Weights of a small GPT-style language model, trained from scratch on English Wikipedia: 3 heads of 32, MLP 512 squared ReLU.
Each number is 128 + 24 x the weight over its row's rms, rounded and kept within 0 to 255. Layers, rows and columns count from 0. Numbers have three digits each. The size before them is the row's rms in percent of the matrix's.

# layer 2 MLP up, 512x128, rms 0.218, rows 150-199, columns 0-63
097:136113098141118127138118098162094150132110116117116165166128131137085132104174142135071127094134116138088078168126151103155155128123164193095143111126098112097164127137129086121094106085160121
099:095075121118095094133116114135091097134163117138100122112147150136126095123150150138092187135134125112155135137129144121151104133147104131148120131116130130116140144106135145128103148071192105
099:174085140105114165088163188202124159134137155170126127133095121126124118104173105133150113117132155144089128155140111068151095132100162136130123141145119115140113152100130146103147149125120145
093:160125145112178063106157079124148147141084135098136183141160174141117152144133127182120119128141123147100119148117163132115101143116102129103145145155075127127142124154101155139158087111108101
105:148122103126120136145169107127113097133111155112134115089146140119080079124174128172146136141135132171139135103105145104087113134138100130139157143093109137127107167173164137115142124086071173
097:100121154126155123102134117125105086122143107191100153127098128109135164132137078086119141102110127146104129103140117122093127136173099130085110112136133127131153115160128119123149144116127114
101:153136122142113159104142156124095159119132134121123146121093113139133151145133082160129100112086136129091097141126138095093162106146150116141115116132077116135177087146121091135157125140117130
102:134103146153117118128171105100135123124163140162112128122119130122117123103139140099154158115101159099134165116127124147118157148137160108083089134110109139144133089115125082155141133138172133
088:112132124102168159120117080149157135153124111117163122089113125150129119080098106099122102129099112141114109123118125135127153141148122139137110113116125120089106105131136087136107121134155154
108:139111126120103142112140116156090121145140130091136148137135139116102140124127146140132116138128140113141124101165121060096099104167117124104157145068134115116176155125161137122108137154104145
091:162126105114145148140101129118103085156101091125105148128101126103122144117130124160121177134149159106088126103180126101162185086128127113084117111135145091075151104136100146144112138135125111
088:127102105133134115112154103158142112156138117138153132136091129117136121157111096150101148132119135152113103145106057148102145098138169129127138136124142094122142120103127114121153152147119109
106:131158144124118138152103085116105108160152156157151181123134169097111108114171131126098131134124173126109160130142104121134092075120165169149140117086132145099103164089163129160108093126123135
094:105107110139155161139125167171094156106127118152123180107100149106118123140136095111131104114134150129108143096127109123142126131149136204131143083088123168102137129098135104134137126137121152
098:141135109088131120130137161123129153160120112113130121126149116143118120106108121133107137136154131131131081114114104120105115127159171137139161165125120110117158144088082123164118102135089151
099:102107154135133117111137089102104122103121122138150144141086146116124103135168104155091136125133130134124121118135130154116108127097115177133118137141080099080158151086167111129175122093140141
107:188095098075172102115140110126145114141138140099195115123149122092117134098093076108112124135142168157100119124132100131144157102116122169123136129065120110114136079139091131130111119161125112
109:177135098102143137103114144186107112151118107149094136133145124108125156127128135191103143147118128080118145106151125099136156085132155117106137127149097119100133125103138144158107126103130087
107:121120123136140083113112122157135090123123135128169114090134153145117097125108128137177202131134117125149162118139135157151131123123127104107147097101135098114140123123095133121127164133107141
093:144133140110172128108146102177150134170143126160131179162089145129124098130121132150081103137110139133139097136133136123125134075172133130123118153168127091135123116148153135190132154132134129
088:163109110142109136137138170102127140139103112138167177128130167155130105105137132110142180103120169113127107161126115101152161112104122153142128111158073130124151076162143112143148114105103153
106:144115155150143146088123104173120108127143102125124101113171138145102156126113135136140128134135167123069167065160119136082151104123116145154140161120132129102102148123089141140126094114106145
106:102085140142120151154106115137138141143093087149113131148123162125118136137107112119131139120140132108119137086150123165134146066148128151109113114143128109074158160142156100156133149099150090
097:117111080103132146088124123122092114137175128162153130177159203157125147131133132122113131147142120108150115105170119067097110109134096102136111164120147101123137127117141148112143155138104131
118:179092087127118115130125084147091094154115123120099140138121155098132092079173135113147106130092124153144159107147110130123091139129120138128121122131135125100124112113085130100124159097141157
097:191124132127140134133135118120126131130156120118157097129117140110106159105158151114145161135116157143158110164132119140092137091139134109147081151147090088129106117128127124125114134183091152
091:118095093108164130147136098130121129071161108107154111118117136152109128104127124123107107097079121096124106130148143117183128115156162136119156161140143120123099129111076133154110182102117095
101:084114106122126124105124127135147176157126112120133096112127150061132109114127101139153105138176118105096159137135125123145127116116101115105116146123125119133132156120101122117173094129123166
107:138107144094144104124136111153132128133103117134136156137144152129108097113138129093134141133100149079130148139146120123180089175132088120098170099056146080146120152126125159145129146117072128
097:159146144161128133142169109109161135114180144120152162121114109119114121103139150081118124130134167096121104117129059146089165141159138154129111150128135079115129115107112131138100089113133105
094:112098122131083116137131176124154122158147148138121170125086155095127137132132064151117133153120152114157110095140108118132127143109199122090091128096100103119126110102105112146125138146119153
083:129131126127135136112130098104134108117108103160110139147116119117116110154176138110067121134150133144128114097129143147121080139130111093102075116119093099105126132111114130173150102064143075
098:162123157144151125075105103115141133127139126107135118101152124129094153138126120184104175123068145127108121092147108101086138109143112129137089169138099085080089136152124135133120102115111112
090:137125116123119128147129145138122164164102122119066129153120146161123140115154084136105140125092174135112054132113146101157164154137174115115127068132131136116119092160121115140127127075172141
084:135072121119132099102151113093127138168104152101156119141100138093100078148149122115125109118129158152104168140124149115099112120113136114122128126108091153141141076141129143141111095155113118
104:146125092141087146082137083096120118160132106099134123096125126105108178106107118116150116160093170130129147078175110102157138126108169142133157132084122147068115116113123117120123143171113135
112:148123154088128172115156121100157149148133165140103107132116105082108134094117101099135107089140127138110126117122127087137129119148142165124148163109094154127136183123112127123109101139103143
106:115133113103129113075168160195147113110151119086131117111137182114118162122113137133167115077110103147172121153134128123129169140159136126128126149148126115136137124108139133078104157114118088
100:111095152070163103125153123126097118115121084113156130111076119141116143131128129134127122096086119111113131139111112161102172078141130163159110117155092103083115141112125133148092106118149166
096:100120093129112089125140138109154137107147158129144108131103118134119152075163094135118133124119165111083124124114129131135135106131140185103165135112118135143129108120151076151117144070147126
096:153078113142159118140112110125186152160139147140151115165126135157117107118121107148098110127151153152111164162135134124096157120126123121126111172184105094135153155133131155129141113137105111
098:136072117060104112148111109136115129129141139124098156136111125163133107106105098118144130141138125152171144118138108132138177152171104134109112162134148132121136121162136179149141178142121124
085:150146106150126110113106083132153128141109171127073149092104119144120121110142101103115121080098116109111111128119083138092129109158103173074155081129162141144120111122108159124141061102118141
113:125134137104116145074109109096105127144135132135152110086117122151123151090105129121134146131133176146122128137165117113137142134135110119084149114111121121125163097112098142169127112091116123
095:101114084134094136113148085130130119106154091101107126152101168133130131120122104095100121099121124115102130147111131114083126135185148148063122146123117144145160089142138144134133170106107120
101:174123075094149092122101109138111115164095093113110145127151119116121153137109131172142125133143130121092088158141150104099107140143098133097147149146136103099170144141139153149124075098111136
090:142126156146101086108139108151165110117114148131194185154151158133140088162100141110108123106128120139115126108108114146107148135173139120122110121136133080141106125079157142110139119129110123
096:171127120137117101136097154088168105141103160112160156140107134126098086129119126120097143104129094134121139104139119149098069127185132102137159135142156114134134157136097152113121141145161123
102:154132162079092152112161140139119141117099156168116112152123132124116123093136113177105174146143193159145142102141130142144111067120146138117169087112124145083169158135136153113191142115131105
103:132111130088113154114148108102100136131131128160092162154170178160123133122163130084168157090086161137101094122143125141132141126136091146117121117099148147125160154118178092145142152112189113
# layer 2 MLP down (transposed), 512x128, rms 0.205, rows 150-199, columns 0-63
099:177148111130093164131114051152118107142144115104128138095142126112149129123122114138147114124134138108156070167118109142082146106124095132124132109095158169141114104147060129106115120129137156
100:122143099169109089159130174155089119172139151130149098127139125111115125138137169178102153081140148124129108145121123138145130131124138123116082134101170100107130085132139114152145152143111131
104:123097075161134123149159126079089090132128096125155131136104096139202123114142133140122140135100121155104132160151135116126134127104146099182096104081133111111122113148168111133141142107136179
095:171117131068077101166102159131081168143111109111081141108106125128124144163131121111126105127159069121118114184072111139074106152117073154147108132154104139159088142181146149142105123139099123
098:151147091137159163148169143102073121128125140099168071136144130144127126140127140141158143149132131116170112088129153125095129187094078126138121122147112147130147114152157107121118099103126178
100:147141139126115076143122110142152122145170125121104108154154106155192148144122103157162098142132104127152124152128135090114147133137104114115104096163163117139156097095128155100101135105171067
104:184097109171103144140142156147131104134142136140141103100139145116144143146103082122147147132174062137124143170153159149108110107157096139140136118153169128168102161129157117116148158131127162
106:133143138126130108071121101108129135107151158151112132154132117173106122117150105102146153140120141141142118152111173072149130099175107103121097149096086166119073134127145142153191145105105078
094:084126133141141120158171121139126170129125106129129136132153160104166141112121130136127135127159126098091128143057130117143153164118155098136138171172135124114114117114119118129106152144102111
101:147142150124169117154107131103138155165164098129111098106160119129148173126083094101126116127097112073122102122119095153134132179139085080151169157133150139117096106098158081154161109150138102
093:171125110105153148114140115123146117106145122135164150109145067128249111141136187137114140151133107152112150143171154143135122145115110112166169132127143152079141104154113155158131122099160133
094:130126106112105145076116102102085112109190116175151135131107149123200114117087117101146138155154133116145148143085165136135114133125128099175132144143127115101100101107126131085160171159154116
105:120094120167087151129132154110104114147098153098188061093158081117131113146121139107157123127148133122131132104131133159118084112147117142135104137116123099122114103116107102087142126093129159
097:109127173092156153131123109068123129103132108137087108125140151138178132113135146116142127139126118132145123118114130126145114115133115123143098166171130130181144134133144131126158129153098175
098:167137101122147113174136128115129135145142123125114069139136114122153128108086119111117113141126122131148079104103110165138097165141139136157148169128128060116170140136146146109088131132092128
104:132134205123105132144092191153113101136127097107145112097160128141136113156100155145153096151090170098145110176126149146127123156127106131113082180139114159153086108157155123158142153128161140
103:158117136148129132094112148116113103124150132117152151152116137153144133126119108124168150124114138137182101166100167075089114128168118112112147143150139153112118113160152103130129162101157088
097:141153140122132137129118124116145114117118145118152111114115056131231129171133214117117133137142115123106147095162164142156127123107131074173133133135138162084121121150093110133099132106156132
110:095173148172135118129109151111086101134183170158130109164122118141081129155114136149140110117115125096126094184158108131154137155090159103137101113113152124144132118122107152116117102108131143
095:145101149144138108161104141150135120116120134102114114158139124101156120158096143163137134156138089126143120148129153106166122153146114126156167135151110124130075121134147129125174150126107128
092:138120130061135100130144165159117123156089150083158091115122120155187119143128127120145096137110109129123154138117106134108161141081106150125126100124153179140146122158093104158097114125130118
104:153124138091115148115102148123151091157165101142125092122135127113118112112086111129107111201134112142125109144136117127120154144117076125108130117093154111112198125115096133116150108088145157
105:104141119133071133189145094089128128161114148147157090126142133117121108120165162140133093155136117104137126110128108166097106130125120152136144139154127113088140151113082146161092180098127116
101:097146138138103143151117095113122132146146106146135133133143128142203152140146129133108108108106125125142100127117128129108127104159174110103129069179095122119168153144127136101121157130151118
112:131107107131105126134199144091096112166098103155166139135167145146097139148130154119129120070141101080119097122157121150139118109169154100130151129112112126118163143135146109089124170157115104
100:191153183133112143117116114164144116115155141103121123161148132142138118166104152130143099138095096151112134141117121147125129143161135135141187113135126140171113166183123143131114109116130155
095:061084134117120083147152089136153130111125130094130118090144122152141109147143115139114101105129117084156117144162099151093116133112125116172147154153130143160120119113133141104085171118090168
104:139094124130130153139150158076125107109124130149134077156136122147183132134126164114135137141141167140110147133091137101143110106130110141129116130126119097128144143113106116141084106165181160
108:164119161125136114177117130161106117149129151107120078104113138146125133126108138185105091135118144098107090127111092163129175128127095120115065102106107093132142111139080120142166162141151118
100:178138138121133094124155149112104125092114132157124137142112168128127119115108122110144107135183143132128129174115110150134127153124118099171131127101157156145132107149116137128124160104136105
099:128095196144138133128121117095109127169167092170114103134157120120116105165115155134173148148100088102148160127104116140151127134136128178103117120140087133145151130171131118100100127138186162
090:116127119126146127176113107129100172097146094111112163113135097137215139150127107114111137134096107130130113144121119116119149136102115105116123122166118127127126138124131124136121136100161098
093:145114110119107107111074164132126090142160112104143119160157129149111112139098128172154110166152111114131132109187104133117120165156097149090118139116160140110141142084103168130155109148124107
095:157133132133125161124105148093148119121138140161178139134129086083163095145128126127108111118136123136157127123146187131073089128121113115101098139158141139150099131135108148168174103139121136
092:091082096138147136121162068106108134129121139098148138162136136097072123097101149117115098128106133122093153151130112136157165111143130105104183139142137187098133113125111175131064139132116110
106:107127128179172097116163176131119115126127159118115155134110125148088123112102117123137119093157106107118128096118119093132149129149106136140166118146112146105128138079120146153120107167116074
105:119100147140122184115141156124135115125110170104130103117112129135076142127141118139124127148171119109092166113160119110147110121091117126137114135137142104135143144103100087150138102125114119
104:134145155137124120163181124129171118123152153172154093091142107144107141136105136119133135095095181101157146150103122153136108127148139119121151137125066149144134121101116130178146125130127187
097:134150105158105167150118097074136137104125105087118146110122070144117152145083095163084110156102117084093111120096144160109125135141169104127136133127081153132110134116126102166122119144148145
100:172126092108108156144116079095114136127144110114086149102125136100152115144113127125107115112128148138132102099105111110165112127132104155134133115165130124140109143088107136129120150156163112
099:080128148113126132106123137102158112162111177143180106117145146123128113114132141138153115153171112116102132124105107148094138122125097100100133109095124117195143116124068111121139158173083143
098:101083116132127154085099125146138120154105116151140128131109164136163134124103115164095119133144115119130082087133061120113154192105109125177134118113144140168130122111107126124163113172154114
090:122146121107096131129164159118134110147152114158133182111147119126156147118109145106145141140141098124139119138097143140180125163096093137146143122143106123206155145124169116119144145134145135
109:177153122083138115086094127093126130175116145093160140173086076139175134179112174097114158112159128149139134154159142151157135132077150089162138113104108131123160129137119119153124161075136105
099:158110110181155147110119123105106142120153120109157116141094112135196153142092125151125175165174164103143096117096116119110143170134102123122138133129144155114129114153149145157131175152144156
098:135157135122129045187126178131111155156161106119105153108125081150133138154127119124116129159142132106134097173152150110110123155133102103141093125184137134138122102111163123129119129121175127
097:081158114121153128137108145141108146127156116126146096163182125091143160104148143169121098146132107142110143095084093136101130132114142092176106154160151104152135111120138136119163158123117129
097:131083117140165116106149192124104119140155159085143050106140161168073143128156139129130118137149100126172150111144140094135174122143100091162121138155114121166133113121159153138133121118100093
096:131156161142113126121145142120127161107140132148114130123140071176165165146129097133140154154169122120136152127123170132107119103125165145124162118122128143159155170147165115120164099074163094
103:124141135123151117116162148104131102138137110118105149130143114122127148186108108162150106140156135164141134116148148114103137153093156129139112143118102147112113119134116107108146131084090123